config.toml
num_hidden_layers = 9
hidden_size = 192
num_attention_heads = 3
hidden_act = "relu"
norm_place = "pre"
positions = "learned"
attn_scale = 0.125
bias = "all"
init_std_down = 0.00634
optimizer = "soap_variant"
learning_rate = 0.00637
beta1 = 0.95
max_grad_norm = 0.5
max_seq_len = 1024
dataset = "wikipedia_en"
Each number is 128 + 32 x the weight over its row's rms, rounded and kept within 0 to 255. Layers, rows and columns count from 0. Numbers have three digits each. The size before them is the row's rms in percent of the matrix's.

# up: layer 3 MLP up, 768x192, rms 0.153, rows 643-742, columns 128-191
# down: layer 3 MLP down (transposed), 768x192, rms 0.142, rows 643-742, columns 128-191
up643 108:167164110111134102114122123151185134102109129167141181122168109061149086110150119086077163157133083126101136136137162123135145154139116137128159096096127117118133122076090152134075141121156153
down643 108:161135113082133090149115095123129116156083204091158147163112137163092136148141108144169151127083124165135102034129141113107115096149117141153156141091105138123070124156117080081102086113133142
up644 100:122158147101168094121199155160135102109130083081136186191133114105089125102099097091119134174166088181113176164131135101129089148121160102160124164128141185176173145050150119116155101081090127
down644 109:141142101127075137106146148143110099131112095047113130179137077145066097123155087161134162076146124136136177140148155109108138067126152171142125122138170076120134172117139144162109158164179124
up645 087:088165154098137159142158152174129139117148085130135119153162136186100087156176105150094103135130153121087117169144140101140154124121142085175180171068037158139145124068178135140144151137096153
down645 102:057125078140140100180100121140105108131102077126172093110128135123098132177140120088088132146152098123142136066100115112066119109121081137130126128116151147194151156181100127146140226146057138
up646 098:111097133092132162174118144110137121162172117092158182120116185081157162088090142127111155050119177110142162147126135104093138120156152122122149151142166144133155176114099065119087100186079126
down646 107:113082068113099158156100092107058171122130117145190029138113107160137121082158121188120180145133097087128153113171111155120109156173142110142114118113195121203121107105091177094215049140106144
up647 103:123113144096102143104166161140195122135137221129128115152131150095132129124136102112137121187117146147117079217153153084117114064100165138116171093087121137148132138164135134131160101152103150
down647 098:109177145092198129092109122153154070147153157152172134174158104145153144106151117133124132144129147108119139109066085133089170128115107115123128170142065088104157115093040106152129117133102094
up648 096:137156100104063124121088139125106119188135137084103130099148166064116093183162188150118117046120121112152189131127130117122130113162188147118125188164153102139156163027185123122162117192133188
down648 089:116169155086123119140106170142129173073166179084090155128126145064148120099150114110183093098138108178122141112122113196117131075135176170140088173111142090125128149109195111200132157095139144
up649 103:147087121144129138111101108151120180102134132053196054162199114153162122138063143079155115142152085061127115117167137162066059187123191102136159115121138112105073183163090093112107125117154117
down649 100:108163084165105148135169159140115078136147133096110092090119118088104104167070157112116138152086105117069115147182090079115113178125138155074170142183120137092122135135185154145128162173114086
up650 107:138145120052165139157127104120138129122104070149137148126127156111126106108123168147102113090082088219168170094137154142099110161180092142163128125110169126162161095107154107078152042122140135
down650 097:135148142099194107173173107050140159067126154091078162165165099135149117117153145101134093112130085139126126100069149155133090191137051074092131113146130169105164107167147111139137102157130112
up651 110:138157161122114176132163130070184069130127136182127164173134150179143119064182080112160138119111086158146102126101154145144144176147093106103114126105148129096160145109157093167127094122175096
down651 108:109174149171081101111151149199133076085149100048131155036117160160139075129118107099118170194187114128095076116115102123119103122147157122205118124189130130100105154130101167099110128110147145
up652 110:071101122106095135070102137173116085126133129152087092138179180123128163134127141177094101102171123114071184114087122122155163127131184124108142176125200141200113147137102140094118164107170076
down652 106:101127124129118137137125088114128155107078147130141145144153129123122115073144104152121086092127162138118166109096089130144125151075124087119130164134175155139164072094117059090178151146115137
up653 098:149136119122048120083110075016141144117108124123140153161165159113105089120157080130131089105121104106155164136104110110139111128092163098113172089103116154117171137115190086123134142155095132
down653 110:194134092158059089178118143171140084153117108104115096077154107146164099111135091101130113147143129102134154172100136134106095114174115185133205139139115143088147112159146050082137154151121168
up654 085:145169117205124120087095157154131161127130172154120162137131126131186117143176082073145151107137059106109144117154111064142113132089083130098164126131020144161134132133122109109085185091103127
down654 098:181123166183091157092141147085161137152120128134143082148123109148091081066111117066145118151122150132105077148200128105120089079135123104136079047109117123134090130137125111169146143231158121
up655 087:079120125147080094122119108096112062119133150139131114154134140133096112119179183111089102146130161160134104149092146114121162128093079105129097132069175158143138111191182119130149066149124161
down655 082:131172142123103073108075177161120085130137152120145150153100157115143140098114073128152188107089116120122154125163156165115085237105173122145064148169160140090194148165164111148176135120125116
up656 094:129158118140151117223132119143091098107094108165147144119136122111116144112123142129102092105178179189127106137192117095139136146155103168145142112062130048190115138122150128132145158127101162
down656 089:110133094145068136095124150168083128150100104171125173168085124121223112152134103113125155115138149165133141139163157157113098158153182117111117074094142161103141097128130147143166186104144137
up657 090:147141087154162159098116144064080125135122128157151164128141181074113130143112089090081102095133103121127128088126146123173138160134133082181111196146157096145128108220157115127095118095149106
down657 092:118113107149154115182106097112071160151164129095124132073096137124078120098122105110102131119086105098136111165143122090050157144129115206146085120113097110110137178100121159172163116117136094
up658 108:117185061111091118152069114116121109137146178115179117136170104120150173098102154117150103078143106106158166143118121144096085116172149106114150195103166109142204191126139110172097138103092167
down658 105:072117078098143126174098132147179154166100148154112084123135127139195086117136149111087089119138045103093135134162148127118123131164100111140146085145162103082119104128081173143152101114123160
up659 100:071097114123142171129139108134170135179114118164194115164084131127071077191068147130093158148123124115114135138149147125153182125190093114143148131183125105096150082105093100135107171130167163
down659 100:137123131127064107117211128174118168082139067106112101137024145093116105091124108093069136070099151147070139130131141185133122162180207170118123092118096115131099133133120140077170133139146162
up660 090:165172158108120138124122111172131150133137156089142181104078112137160128147127082080116157180102123153162173111107163060098186092136064127146159110136113122195154135107152168144116146133130146
down660 092:063084148154111084100090099120094089132145155165143118115180186139126189163131104169157133113176120143064147169183145160137093157076115100114115095113124180090130134103131131093106108141113070
up661 099:124145100134084132111133114127117122155094121140143132116115121170099072147181102162104142110137142099162137163131135149103132096162104125160134123172126192111173151187102151121122153196175158
down661 101:161163145163165125138113151163165156106149140076187123125175134106192101153108080138136108092156109127129228146088184122126132095120146125190129121150163147118141103135136170092139146131115154
up662 102:174152181164098129138138066138154095114119115118136122193119163154194106105139151107167109136153114111100118130144105157207128116163157104098178117100200068173121157141149124141098162156149164
down662 110:197154128098182108176097118095106160111141152156145115141117113075187094162212164132041138118113171166077115072116116108172115131115161090087105178128146144095130122108109164147111092091187106
up663 100:085092131115119094138086074103123122118083149102137070058095127162087106171161143160148125136169181135176154142131140150075093102079107131097163178093118163168140149094110131146136094158134180
down663 092:091110126180147081129122122121180120027110110075135148173099135143130150146110091114140122114133078094134076101126147147190115105142129091124098173137074118089149158216090144113162154059077113
up664 103:089132124105124178053133121117139078141070141134139145156116168088154127142148149112142164107153125161161205145122158184096130103081131105072117146166150055125126128089157129126146068131147155
down664 100:170113096120088097083152119167045124105094134093169092101182102070149143131147111116154099159064138144186115104096135113131127109118114167077116156098159132125130102151103112103105136112179164
up665 092:117106126139108187153152131149044092144166178078128144107117116103116147145152174112119178116122120090119136146108133078121064101107101115146078110185168106203125097128128132139090131100150152
down665 098:159144132150147143174122112082133171104129144135138157146102124110100130122129170108130125125113093144076087073141136090081172164104124104127168111109131122073146127082119140091067113127143157
up666 095:128096130107124146106123111170149157177098113116142087135169143169168127167164144165171066090080115197119191106078134184115119104148108122145175091098102142172138087113136135117137136212139065
down666 104:172114123088136164093128124132061096116066101099121122174148116138121140124071180103118127103156128121194141148137156149116124130119098114063118153097138067052126084168115118141103170155104122
up667 104:139124131098178139123139115147153142153143154133122089059148176117142090122209147126174097101130110151087128167143142134092160087134116102139173126079107142128194135218117117126127077117111229
down667 113:116121093064182101156188162112104059113146153125095157107124140101103099097136132139156090133113054139083133129125129085112117099128173126096165175180119120123130103112137109120089131127133170
up668 109:086066094109125113108096082087119103157065112093103131140150104143064155172100140167118148164154219121182104147109082063115179118146093092157108093159120155147114076115162115146065152149094107
down668 121:102123094110130083126151156156086103184183119109132150122169108145127140150066143162108101222112113077117079144156090085149156091175100141114142110155101082152104130107145073147113124190147163
up669 095:131115120153102101133142219120152118139152166080062093074137093128185187127097078138133159161138098131144121112143168119144089132163175051120106081136111090098106119191121153102066101140199147
down669 099:122178115137154143123158114143119117163107147057108139096162089109112115148137190109124098134128102164112136131167088168084085163114081098144147113099102123100132142220085111095116094123161160
up670 102:077118149145151163162158196121101103118219103069134110127161099197153150154047138081149099087128122103082110097136181173113170124113115141083153098140116118154107130111152137157146075168122123
down670 092:153136118116128200122110097134133100120083142144129103099132139158172102158165115195105137133136123142183094085096139066123116135164135089116182090090128070059092104192110100161082115111192162
up671 100:161114137122117132154085147107131101147128117147112177071122182067186090087113141164138123108124149119199143158125148151140142146091111163148157159150178132092040141107125159098127132140167176
down671 088:088136111103122157136167131118125148117134132132110150105108255087116075152119133191138126038154140150101166094109167106068131115125108132165096124190132159150113138112181123128137089070116164
up672 102:170143106137102109098131104105101083122097139166162102162067200190075160104108086130105194144118099154099171125123148150076135121112090149086161182188170182096115124177114114121084132150120113
down672 111:113159128153153117116122114113093127097107109133183094071102143112037107103226170139099125112173116151111132133119105111090113136161089093113162143153174172009053165196158167096127053114151138
up673 089:098153128133131124217025162150082168133132175187139104124124122215119103129156085153108137170100085168120137155130147110137099097082133136120122118210084072182139146160194071098110070111112142
down673 106:139173151177108065164166042092134108120182094160147174120147133095132148188110121089163107141124147170107113072119157150147123097136156130128130153167075156152099126095116110089131125132138156
up674 102:110095113141164126186105132141115086169113163069119109082145109097181151155145096115135131113123170139180202141144134111120114136050165106169113115057084121107130134074143130114110122112132105
down674 101:138079127169145119126175099112101160186158087122132188147103171095152147113136148183086140103160156173061175085155096110131092177127162129156108092112194145182131148172109152214113117156092114
up675 094:171128129122156123145141147134180142070117108117137138147104110145155150093170132042092172083150163090202039135147125097110164096124116076102112094131150144133195090151115151158129108122088084
down675 088:120091136154100071080063140125138101095155129138121126158213112156163132167159097119110144175145193127160156190133083127127122123119081140162193122060162158099150103089139162098146110107130115
up676 100:092082135071158112146100069159116134169141121140149111115132136110116146091097126107076112144106169117119172088110134098128143145103127163178096149090142122126154135104136138098117125154093121
down676 100:118129053095087141101101133144127106156153135081142114079113089137110106140151093094136120096152069052117116113111129137115104165114125091115146111162137099097165124152154086106081146186140099
up677 103:167129153197234129108079091124143096148108154097159129150115099127145105066098082115159101114085115072110119101126098129137127094132131138155110119115149129186114119079167122110085140172053105
down677 097:095101103131123112123107157109039102115183082153065113106090089154179165121147186149176145145187102087084151158139175176138117125133137215103079118113116133122094095126089158124114142072143131
up678 102:096123114218212167139166092116073165116069123095118150145099163123117102133147138129126139092119075122117152058155162108162175116077132186134193122105101104131150179174108092175056116134125075
down678 114:110142133141199123208134132165144138118084126094146109154167114131142103109171187082119136132098117147109137145130085162175140115203095082144158154113088130052112147163121154161130135121133173
up679 104:092147130167138142064181149140078114157157107141115145151148117176109125176090150103152072191183148090144088119122153109152141148197098122130130167158100138131081147084122141130164112126177149
down679 111:102179128121098080168123204163132187099102132168164169117129098132156184097166132136130100157160151149175079113170135113087111199153072129087115148130151140121156158155185083095139193107110151
up680 097:141108103137142138104102180122120073148142112102102150147153126104087036162126189129083082178169163124109168088100132154118110114194192124138137113120149091097116157184135156146149148139115165
down680 108:172098155163099143125093133115173093185179106155144169094139094127174133109110107100132138162101122123111134144172168147129176155144163125118122145097109159130139129160151226098115181114132082
up681 104:149154137121094144103115055133150067120108205143116123177146192127142171123114082109159111161105064106130178140108079097118079126150173136142181181077071192122174123139163116108161129168117163
down681 099:146080121111078180143099102068105137102122129183087145164103194090136118145105112154105100144075131100102117116150113105143124142102139127114097110175109114181082113118212107120147114112116137
up682 089:171157072118149077113116116153166074148106198103149099135128146133121109119125193196091163150126092204165033122192119137148162090137132094118129125161082135113101142158129124148152157168183181
down682 096:182133090111139152082188139103115118106219134127122141140145151144108120097153179138064116102138082128107135081170143113123145143054136188117135108158154100163074106029125175175192109169174169
up683 107:115137100128130190141117134164125162128105105106115126141118053124127121141129119111071151169137169161113174099111130161131175129157131109158161121096144156115136176148135134093089161183148115
down683 088:080121147093144143129169141114139146107173059127136105147151150217125146161101164065144127138173094106140087126147212123136144131144161108107119102123104144110089134187081151255114112166108074
up684 101:168107118178120112123113130132178124108146095160133116082125147131077154131220160162200074135095088114093145071127086121105123130109083125178150106084108079096128158118085113063134069130098126
down684 100:076113073096110141128150160122086157133116120132146078118141096119170121125097102106132094138155130094141151144123143069105174111191189135134155129170089150126145130137148141150063156137164166
up685 105:155150181166120088115096128107137169139169108129138105097142164016192087125163145146100097118158094113109195188112083110121111133132185103134142180126156141156155103183118140076138133106099171
down685 097:154135161146106123116153145116139211100124091140101117105117142130104113147000135068157153066107132136121137084111095083148081110069157071049164151135169126100156198111188172133126154101089146
up686 106:084130159144098103116090203177090184110158143081152121109173166138143098105163170117153115127165141123142132099133148118149109183099112149196154128162169147133193162075104134124145074153159170
down686 114:100179080136119138146161123195075172058063099185191111148174100138116167158122191100206106150118087156106108141095130122154096102180156138146161170200113148165121108112111126120154135171139105
up687 106:140133113138118176109192188128119074150122137142175088146188068169133193138142091099143098150126157110116154197089150133113135119063146174138116108122159086165072165216148130211128156124144098
down687 108:152131098160174141127155091116125165097110067115070118110127070151087131125109127060145130086095099146109068118107098196126148106140160152138133119135123153137138149109126150113118119128128108
up688 099:140104197121171162144140118090149117152143122146122070147119137138097087130116124162121064108097112097120108137190176149105186116148113179087141172133141188077160152117134144087120102157137144
down688 093:128088196075138123082172135159137135143113159173106140186141119139076117088154118108155099072096135102130103162199191168107110122137126203120154169156136184150167135119138176071146140160121165
up689 107:102149130112143127108129154118098079118056143169149077146115104170111151100126124129137188159139161145197140063115069166146092069136114165144151155141086170205067120119151151142124104111102156
down689 092:155162120092065111141166162169112077178069128083111080139124132154138123073167116126177106136093142124149110126111099147117090118149106149082160135120165146087139141192103109141132174188135082
up690 088:128096121125081164115174126091139191098140134150089171157185107151147209158114088117139130130116131109079093136096066058042161111115164114114117149125123118093137110129168110115122125145168098
down690 078:098129152160032108125182164120153096106145156131150150114145129112155112104147139201133142074125132118116146157105133126152128125091112135167130120176113199117095138146128113155130177187087058
up691 096:113103140089145172126072123074113150157065144135157101122133140135154100161155137069133170143120118093086115095124154142126134161138150147184160142161157134183155119120168165155112097151093152
down691 096:156117118183073094089086145171138149141117207112153089126125181133160140108114101172120115141135166147155212198166131120146090124098085135128159131122094134132142128108108081092116094047133110
up692 101:139117073146130106160149120183141147172141111115163137095169106066114153100139138130135087156141101150091173147113120110156160146100128140189088106068051105178089097113109106061124108140108175
down692 102:133112111159127108175119144128072128195146122099113122068090088161125174090147120170136124083130128140083214146088121146116129129076116161190155111074144165060084105126086106099124154154107105
up693 101:072101180150113092163086194089106145189116107089148057096149137109111095139145124112130124119150195117050097088103098084121131101139127143169154150101155084124163193178112129078105148168143130
down693 094:145122118152125101152134157148056130137083144155153106140129141098146155071118095139155097136117090117141159179112124099201202072159113139057133154168150075158128108146119102158136170118167114
up694 102:093140126141132102146118141140126135195147171125173155105125121180124130184191116108078127163132083130141118101089145132165134106127147180147106099159098128131129144104076093158176146129147026
down694 112:174180163160133122083098098111113133133067124116108124152137070226089142104128145077173092183169132131111135096069094108086101147166142159130114072120128098088117153115087114130126143122161098
up695 099:115089154173146135118101154122112150182100147134158158189139121100153157104183092154098103158181105144114136209149195135115106073118166089122149133097134132129126193133120181119145091139129091
down695 066:145106128133104085117085122106146168107136118162151075103142146152136163084090088140116124176125082131105138114123103095082043180057046091141129191144141115130083121037081167148151111064122145
up696 105:126093122147111108141162154170079124190083119075138131115192148158172134129028142139126131087144121111094128092156176110090176090112125146149146114098148069151132101132106107122112157126197164
down696 097:180084108134104059100125136190095133089125127100150119082093155124097082124063111060131134105117084127144135109091124133136150090133137167157143151166158127148177123077108179156150065141124069
up697 087:137152133119166065101153123156105113112097178089227149111115133109104088092169160117112100114099075116098166127137125093113111183183074126171156129108182122129111088076108178121106142169067138
down697 096:118155107140107130136164176095138167139122133093115111152162125190114196140120114137149131140139130174049150166103127165075166090174123132124136214126107127154142136112183086160128190126131097
up698 098:115112087158124122152106144084120097120133108128110064124091119064147083121138127156130096045105195102139137138064182163050139078148115146146154166045154120117126139112172100090103154134154129
down698 118:152105127133162180121133164185113071146129157144105140110083154179145114095124145174117065086139164136135134099140133116154115119139142197091087123136161085127119151136198042099091171128147109
up699 088:153096080145150041113098109178129163076119072098159112178140131124083095203107112145101093127106128096138137179123098132169175104136087117067111165083159144153091168107138149177113133073124096
down699 084:157188049135073148154131160098090136125153129095047111137102099124096163098138126145092149145121200118063061082130096130168128102163143100095095117081108094138085104080133070091110144143137118
up700 105:125130069160188119168069093124135100129122137138167120173158088110171136135090162093154068051137148157072150107143186128062118061170126128113183186169152121154124112087110124117085083142128145
down700 111:088099063109152171146120107122139129120162122128147104129107102158100115159123152134163133097088148090071112110087158120122154092103133131100143113164158159158161134137132147121091116138129109
up701 111:084137111154121099112123121124179041160117109160135145025103032168130119120103089124187107124110175163120156100114091154140100145159132143166155122126149128117153168129086099154078132169090139
down701 108:150100153094126093167087093172113130112158119116129167137133156109174127112109111067146127170126127103210076165067140103151118123138112153133134113147117143115138158122141182122151082118141178
up702 095:103131096098110114125146105109149021095185182079097095118104123117084099097144121142125171115154157155100167125106123117089113151132126080136122119123121085138138134113142139135100089138104125
down702 087:060111071124058095135086108169095047123107117122074149150113098154148120100110128097155091150161096146090182122069081132108170141150143160123129149105169102169148158163082155131148154141111118
up703 105:128104145118149151184110065167103148206190129158103118102134127209161144133084123161113113115093099117138094135118192122148097138132111177145150165161088085124155160123135091028135149113103128
down703 107:199145168093129120149191128151136099127172067112067131099144101081151091114065109163118083183134180149158057153120111139080113114110147131130121214103167151154111111152197141157129153099114110
up704 098:150194159151158121106073147134108120149163183108126207109112133097134105143129138129132088093187056043106195126118145110065146109177063120137146071082159169060184123154143116038103130172126122
down704 096:095112218122182063099153135179138084110114117138097172151113144148123115163076156130111176057129141125137162120108155064106123119106160115118124062192147108105146097114111139106108063169145132
up705 098:073147114121152121140153139070198200123134149130156155127102107144142192104118099188096094149062106139117115074141142101105130056177113142093116096143129067127155162101197133075082136124136137
down705 096:126149147122169150110097088173128102177149098091135180115151137126144119170076169104138116135081103110187118156132131076134133094098104100127140121125104112061095168075132098097124163098150105
up706 113:092135092172149124093121153109069149140158158174132118160082183108174073130153122107073148172143100149204164104117139094136158154099136065180139134166146093135131122134150128070104181181115107
down706 129:138202127147127070092140103139083147130101148100122129173105144084146157128136083088085119154150118094142143138120120084169171100139092142111131138151158124170129109158166107065115136100086131
up707 104:123170129177132061123186119147076142143143139134167108147082151159104095128091146130094170169054124145107109135141139146140110134066116160167111156071174121105064126154138139153123130181132117
down707 095:116157146168173052113122054189135133131199074111136138116106108092148130144105196139117136120122134168110169110101104168148099143131080108147145129143104131135120107097121166093116129118137113
up708 091:122162096113107139064083102130185123148174130119096123111097113141136150104102169205116110114091183112127177110071087102147166105090150111175084164185147144136106123103079099068085162168143081
down708 102:117114162107145082164147133098184148123133114137090166099174115123106131126148157068117146126169092102139112193117106112128129115099087174093121107137118139127109101111151169187136141102077113
up709 098:097164111153106149105171069171101082172083145087136098187156121091190133189130126160133084093169120173118169102116151133123099174148136078148146098127153182100146108106059077140066085091199090
down709 096:118207148150135151164134132107068161166122161154139172152176115152125171155163117111129123159170166127168168148121130148179103169157116090103127147174160161162142103121181128133166206165146103
up710 085:185083095162144156147123119163117074147136154062122123163137092157084135144094155126162090149121125154095157148134077131094131071147141144079134103157133165189086132126165129127122077171062113
down710 098:136118136143138072120092090140130130166181157096168152103125079164126166085045199036162148149182128087054067185179106149099119172139155139148105156113094166163148122130112158120150142179128079
up711 103:136145070146144144174168171142137104109148092145123138133085101158087129145139114125225122144178137185123160056163165115143195129106145143110199171150136142117186086130116102147116081165160123
down711 099:195096082158143132136122088103100127104101204186173131085093184120107132119094120125107118149115143170099159090134196094076131117096103061130115176140171104144179118140179099088193130101143147
up712 101:173124132153151163135183119069091097058099136208100135192128138126060097175133141172154122163122154185075113166106132111109143137147136117131152153157079189132146141168189085162161097159092119
down712 106:165100092127185147149140116151165137124187122168065133145134185173139104154162173068131126100117120135158188214091119127084089096112131120167140144148166167114110156089122183169132137044140112
up713 094:131075095095132164156086187070103136156076170108098081190150103099126077123116138107111053116177116100130145108167127136121118101133082125137149179164141120077090163143127144123117120165231123
down713 106:089112116124142154132127067141107046107063119108084163134172089093132116103112170130222090070139119109149139119079141120134152118119132095122074159116074108092127176104086115139146090118121109
up714 097:136161128080081092155132162043138121087174106099100120164134087114098075115167095083106145110158081118098137117170099172165136121128100134135126126151154058128181112138150073105172159093185156
down714 111:148090113113109085084133087132077166073107150112130122112118139170110114159116071153157140119157082091133133094179106097097137115134160201157134167108183110146105103106146160147182190138148163
up715 125:139112150113142183146174175059155120163099193152122145109120181083161111207108034115139127132117139091131120132134168109131097146082173152112165128101122116100046128094073111090096127125115068
down715 109:136151120140111125132118149138103124175152118087143146128117099112200171076163153139131135162091113117067160169124133155117162186133125157155164137131089164147104166148169110150175146172122148
up716 108:057093150114087162166084116100120139070119125127130135135118164214128099112171110160128158135128115143080157098146122141148181143185108092180177119116126138117130122134178070145120160142163096
down716 100:099124104108144154127124132095140128142105095171163096172098135157123128197111083152141111115148104110155101102159150128142080147078168121125081146131138113193094094090134109128141147171123088
up717 097:112141150170117166166106094130134106116167220117107169168141060152076113103118113080136106158107162150086119107147164101144081092075079128155160154076141127085130144111059100082069127148077107
down717 088:168117126142035142159154116159103141146112212108113207115171118104169127098152147144127149095161114158045134105106137168118102128148091109112104121166152136106127142129169055177143129132127136
up718 099:198136083092075131157116177169138126142111172173118121172138115133140154125131077141095156174131159150159169085106189148182114152081153099119139178121141094138120196124091144122122189171131185
down718 088:139105168146110070134077154143137126071149082133134091172131130176161165081095104169093130165087143095109106115166169143129104136092171086147161119165101083139092169148099114123110145085090196
up719 108:138162134076086162195139081183073124191133079115125125105128159081096086135145164146080148139144132156074183166150173113143100142164156106087127112059108146103116147143113120132176093121111094
down719 112:118142109174147098162109060120144131104171125123079125095123221097127103180121127172122177179066138128083132154173163065149130080154139123153149173101092118161116139092146107124151122068108127
up720 097:142147166123091173129124122123191125150101173143138125186128109132088078108168121166170154155074065173153136168163142152176158135136142190113169145151102196082161130065162142140123107072117091
down720 097:064090130158138102098095156127150083096130107144118143102079125124114102154129117136194084180134155157183113119081132125122095124210126175122057131131157149092149092115159161092157139101158080
up721 103:169084203118140226115120110099148167177089161105135139118099197113153096118108143166132163151143155098130084145142106130155158143137141098129099084150139122138129124101119134094117114156092101
down721 092:129160171109106164139153150099141098095184163188086113119153089100180165086168150116164158172113142080188136162116044116166155179052104030124094122150112118151097142102095152136062088121142158
up722 102:082118081163114147106128160124165135180164095110165163114153172096161113172160189146073125121134067040141119128117169152115114110134127145117136114128083106144155106172162128099186080037114140
down722 110:155129153118145175166096196098090049136108137167111199144122163115244132149195122138097130114097144149094102149134175087141094144092145117150175132128161100154156153150147100153144164107147097
up723 099:134190173082161131148140084096072191155158066160202168107161088100127135145163164154077162127108162115151135143143137095143139132101138156167162106111135113094098135121092109114131096182098086
down723 108:143100131152161121116134128117097134143175108121155139133143071165128176163165132165082140124135124096119153138116135132120203109132143174120170103184137176123102143114097225093040129201149103
up724 106:159108161161134127125117125121110129088181146145124132118150094138183085154088162119089147146125131145171164074189126103119061153130078068187147156170143109085100110182106150146131135076118082
down724 097:174130116106102140124176163137118124144117060126151151098101111106115126153143146044133096140102175124041143062126100142178167162122111156103124099103099121104133127147134157107129145140101124
up725 086:091117156166144079131171080096087142161135149100083128137176084158150123088144124122096129153134156126102164126093128100030170138064081168148136160116119118107128121125165132114152118133162130
down725 100:098129135115144112131166134146096127214127162094180102166130066107137170118130141145095102105075149086159142103153080181131130095103135075092109163166075059145129196085100083134155134172090070
up726 094:121121162149154159164133073166161123149125132173161164117136141165118101134124167129159105116185125080121085131078156131181153137131123070149130089092090142136081091118071118204105090171167160
down726 114:154136156124073097089102122142128138134120174163141144155178110141107142145064137163186113156142106109137097140159129132154088139105219091159130117104119056175114117091116076121108132115161143
up727 095:121138176100094129126144111167118120177138144061103123148156127085100065145196129144105134113124140159090157079135129100110144194109132107131155123131137084108154078157124203099104083213110123
down727 102:124146117161147092117153110107070114131134104161152068149116122097103079136169166063114116131128127159118110073137149117113134139157133113144098162186127139143147055147094114127090182162197096
up728 092:119232070144151169109163155197142142143113097118131136103136149102124132130126127102157172073118117142159088089084177164127136126133086144106107164218175145125163119115168159116140119065164171
down728 105:104159107122188141105080142111112185189171091126110155128165142134111182170136097172116190165149117090102145074121135107153124145112104118134098184092078167114166106083119115038105115109192133
up729 099:123126149119103134121125122108099127092122101100155114166106163101171153123145176118164143082127148086105131189125139147153175126152098139093189097169131126115093112104078090139062150117107137
down729 096:105193123143146126143104106116134065182101151132177194145137128112082061150123141164094111137122048173161168064156125104166088149148075175117109135167155163097141158112131124103130134141196105
up730 094:133170086164085136203160076153183065158089096129143160152074139091107091164095176110144172088083140175099082160098109176087064072137165085098083133091095124112142099154138151167132155171106115
down730 096:151173144068075132166171128103109120163123090140154116159102139072108115105130139173177106147059184081131129152166115164133067129135210192135106110090131134165126136181154134192140104091151115
up731 098:167143189127172129177127090102124151125086145168165119163092192163124164103075105082125146102147167061111113103089152063125133108053054144097152144145160110107069152114092189181095161134094134
down731 086:142116106177185121132063190151154145095145084160132128165151126148150077126187166172122187154159113133151202126108153153136096159165170163096103110151112125124166138133164107114147150134186158
up732 086:117091136095129171161133157095130098063118096115090151154149136148094112146186161086116073160122149104094105171113097167134176149104187128211148121100183114168155117139050148161128121122145157
down732 086:180126194162079134128123168177100180097110128196116176126061153140139181185115099172122173143158147127150112118121141187153170142116107126083131126124100201173123086113149157148113121134110142
up733 109:132145105160142165129128081139113163197053154159155143107094125142106145080151154161133099125151126087160126094107086156126132135149104181138136153191101225156173089114115091128145147130077110
down733 096:138153067179169116190134124151131168110117151156164173209068111062125158116175134175094064122173176177118085190088092148122176210118159097101146137115141158132103141181072158167176107083089094
up734 106:214152133174154099096185135103102080144096122115109186132199148145151114179206104156126087111157117132147141159130136109126140063196125129159111131141139104126119124172124101154053141122159126
down734 100:106073102126179119119140108133055115106156132104136092077160165101137129193128117121097136070142121217185129193183124110120114110189095091133121082123140184113119175170089116101117079103169136
up735 106:131148127099137121138132058131105111170094150115159210145086169227155148104105133099139134134091084110133116120146134140138169120126140150142150104122140171144121187090156049160166101139115138
down735 092:086144087099135152123120138090087117123128096154135129152140149192129121134099162139097091174113145118141124149161136091135151096178151119113125128132086120163192166144130128168145031220185123
up736 097:130123130137115115097156126096119191178110155100201160151097110136157178117146127144099079124114102119170172113074112209192124058057129191104106093103106094109131130152161099163074151103110080
down736 092:093163130147151094191071104136068081140136111150127109127157115163124077175122163138128128152183081116172140118114115105026151122146121121133148116172127104155144119135152185109142116133125117
up737 107:103120111097135129124138123160130103125149075082144127099134147109111131132154062160121164128099108085140162130110112139095102104122070084109174126120137105075109109130105141111116124175156134
down737 105:096178161131131105140172132129145085073122111103101117092168106146124070182081147112148132076167155092102175173153130123133113089131114094128171104134088162071138118150186181174108121141133105
up738 086:140094158108133114144121168143176105175104115095141136102186125146146139164070141140093183190128149084130102107170131164151144088119099159106104175118178139117087123158156137145093133112223107
down738 082:157099093109146136165100145158083148135128113100158134118116141079150136134125113125113205124099144085114119112057136122140106090158155131124105181157139114149099171087077133087129177133062092
up739 091:161116183135107119118107100143120100162124183143109088175094111101099156153145096111125090081084143121090048141082154143102124142150099122156101147114138154115092132133136108126111154139195101
down739 098:148078151118126049096154093143117115135138125105113117159094145164159165109110081149125135146141189124097093107130148112135094111165163147080132170155137173134107110141183096135143117130114058
up740 095:083114123136075153166117174174100104130074094118135052150139047125184152142189151171118139165088132108102111135166125109154115083085111063180134141053092102099129052142166126170056173109145159
down740 106:151120166110106119081140146131147127128133105112141101078136066064122142173158082059151156103211109184134119205119122152100114106133127150130120143114193118049153083066135112090163124133098128
up741 102:169153131138121158094125159186163127103160181061160136120142152129095077127144119081083155140125144106130139138146099117158165147108160160163127089148066159117122072093165101126111154115169107
down741 090:130105069099124177115093139092171135117084104137139154137108150132090091188153148124119097106181137074134166137104158154118143113173102132151194019106122207108093141156161126179137163174140133
up742 094:181118161100147140125142074078147102154144176169135154148178153106094173155048092085099105127151123123109176084119118089098092084174067160136150114123141163087085088068100125167098139193131104
down742 080:094090083110179074123122132136098143123192090119100110140131098131122122091159161120065098079152152135131083157083144143138129154110132086137129153123089133178113123113104154047116121121090141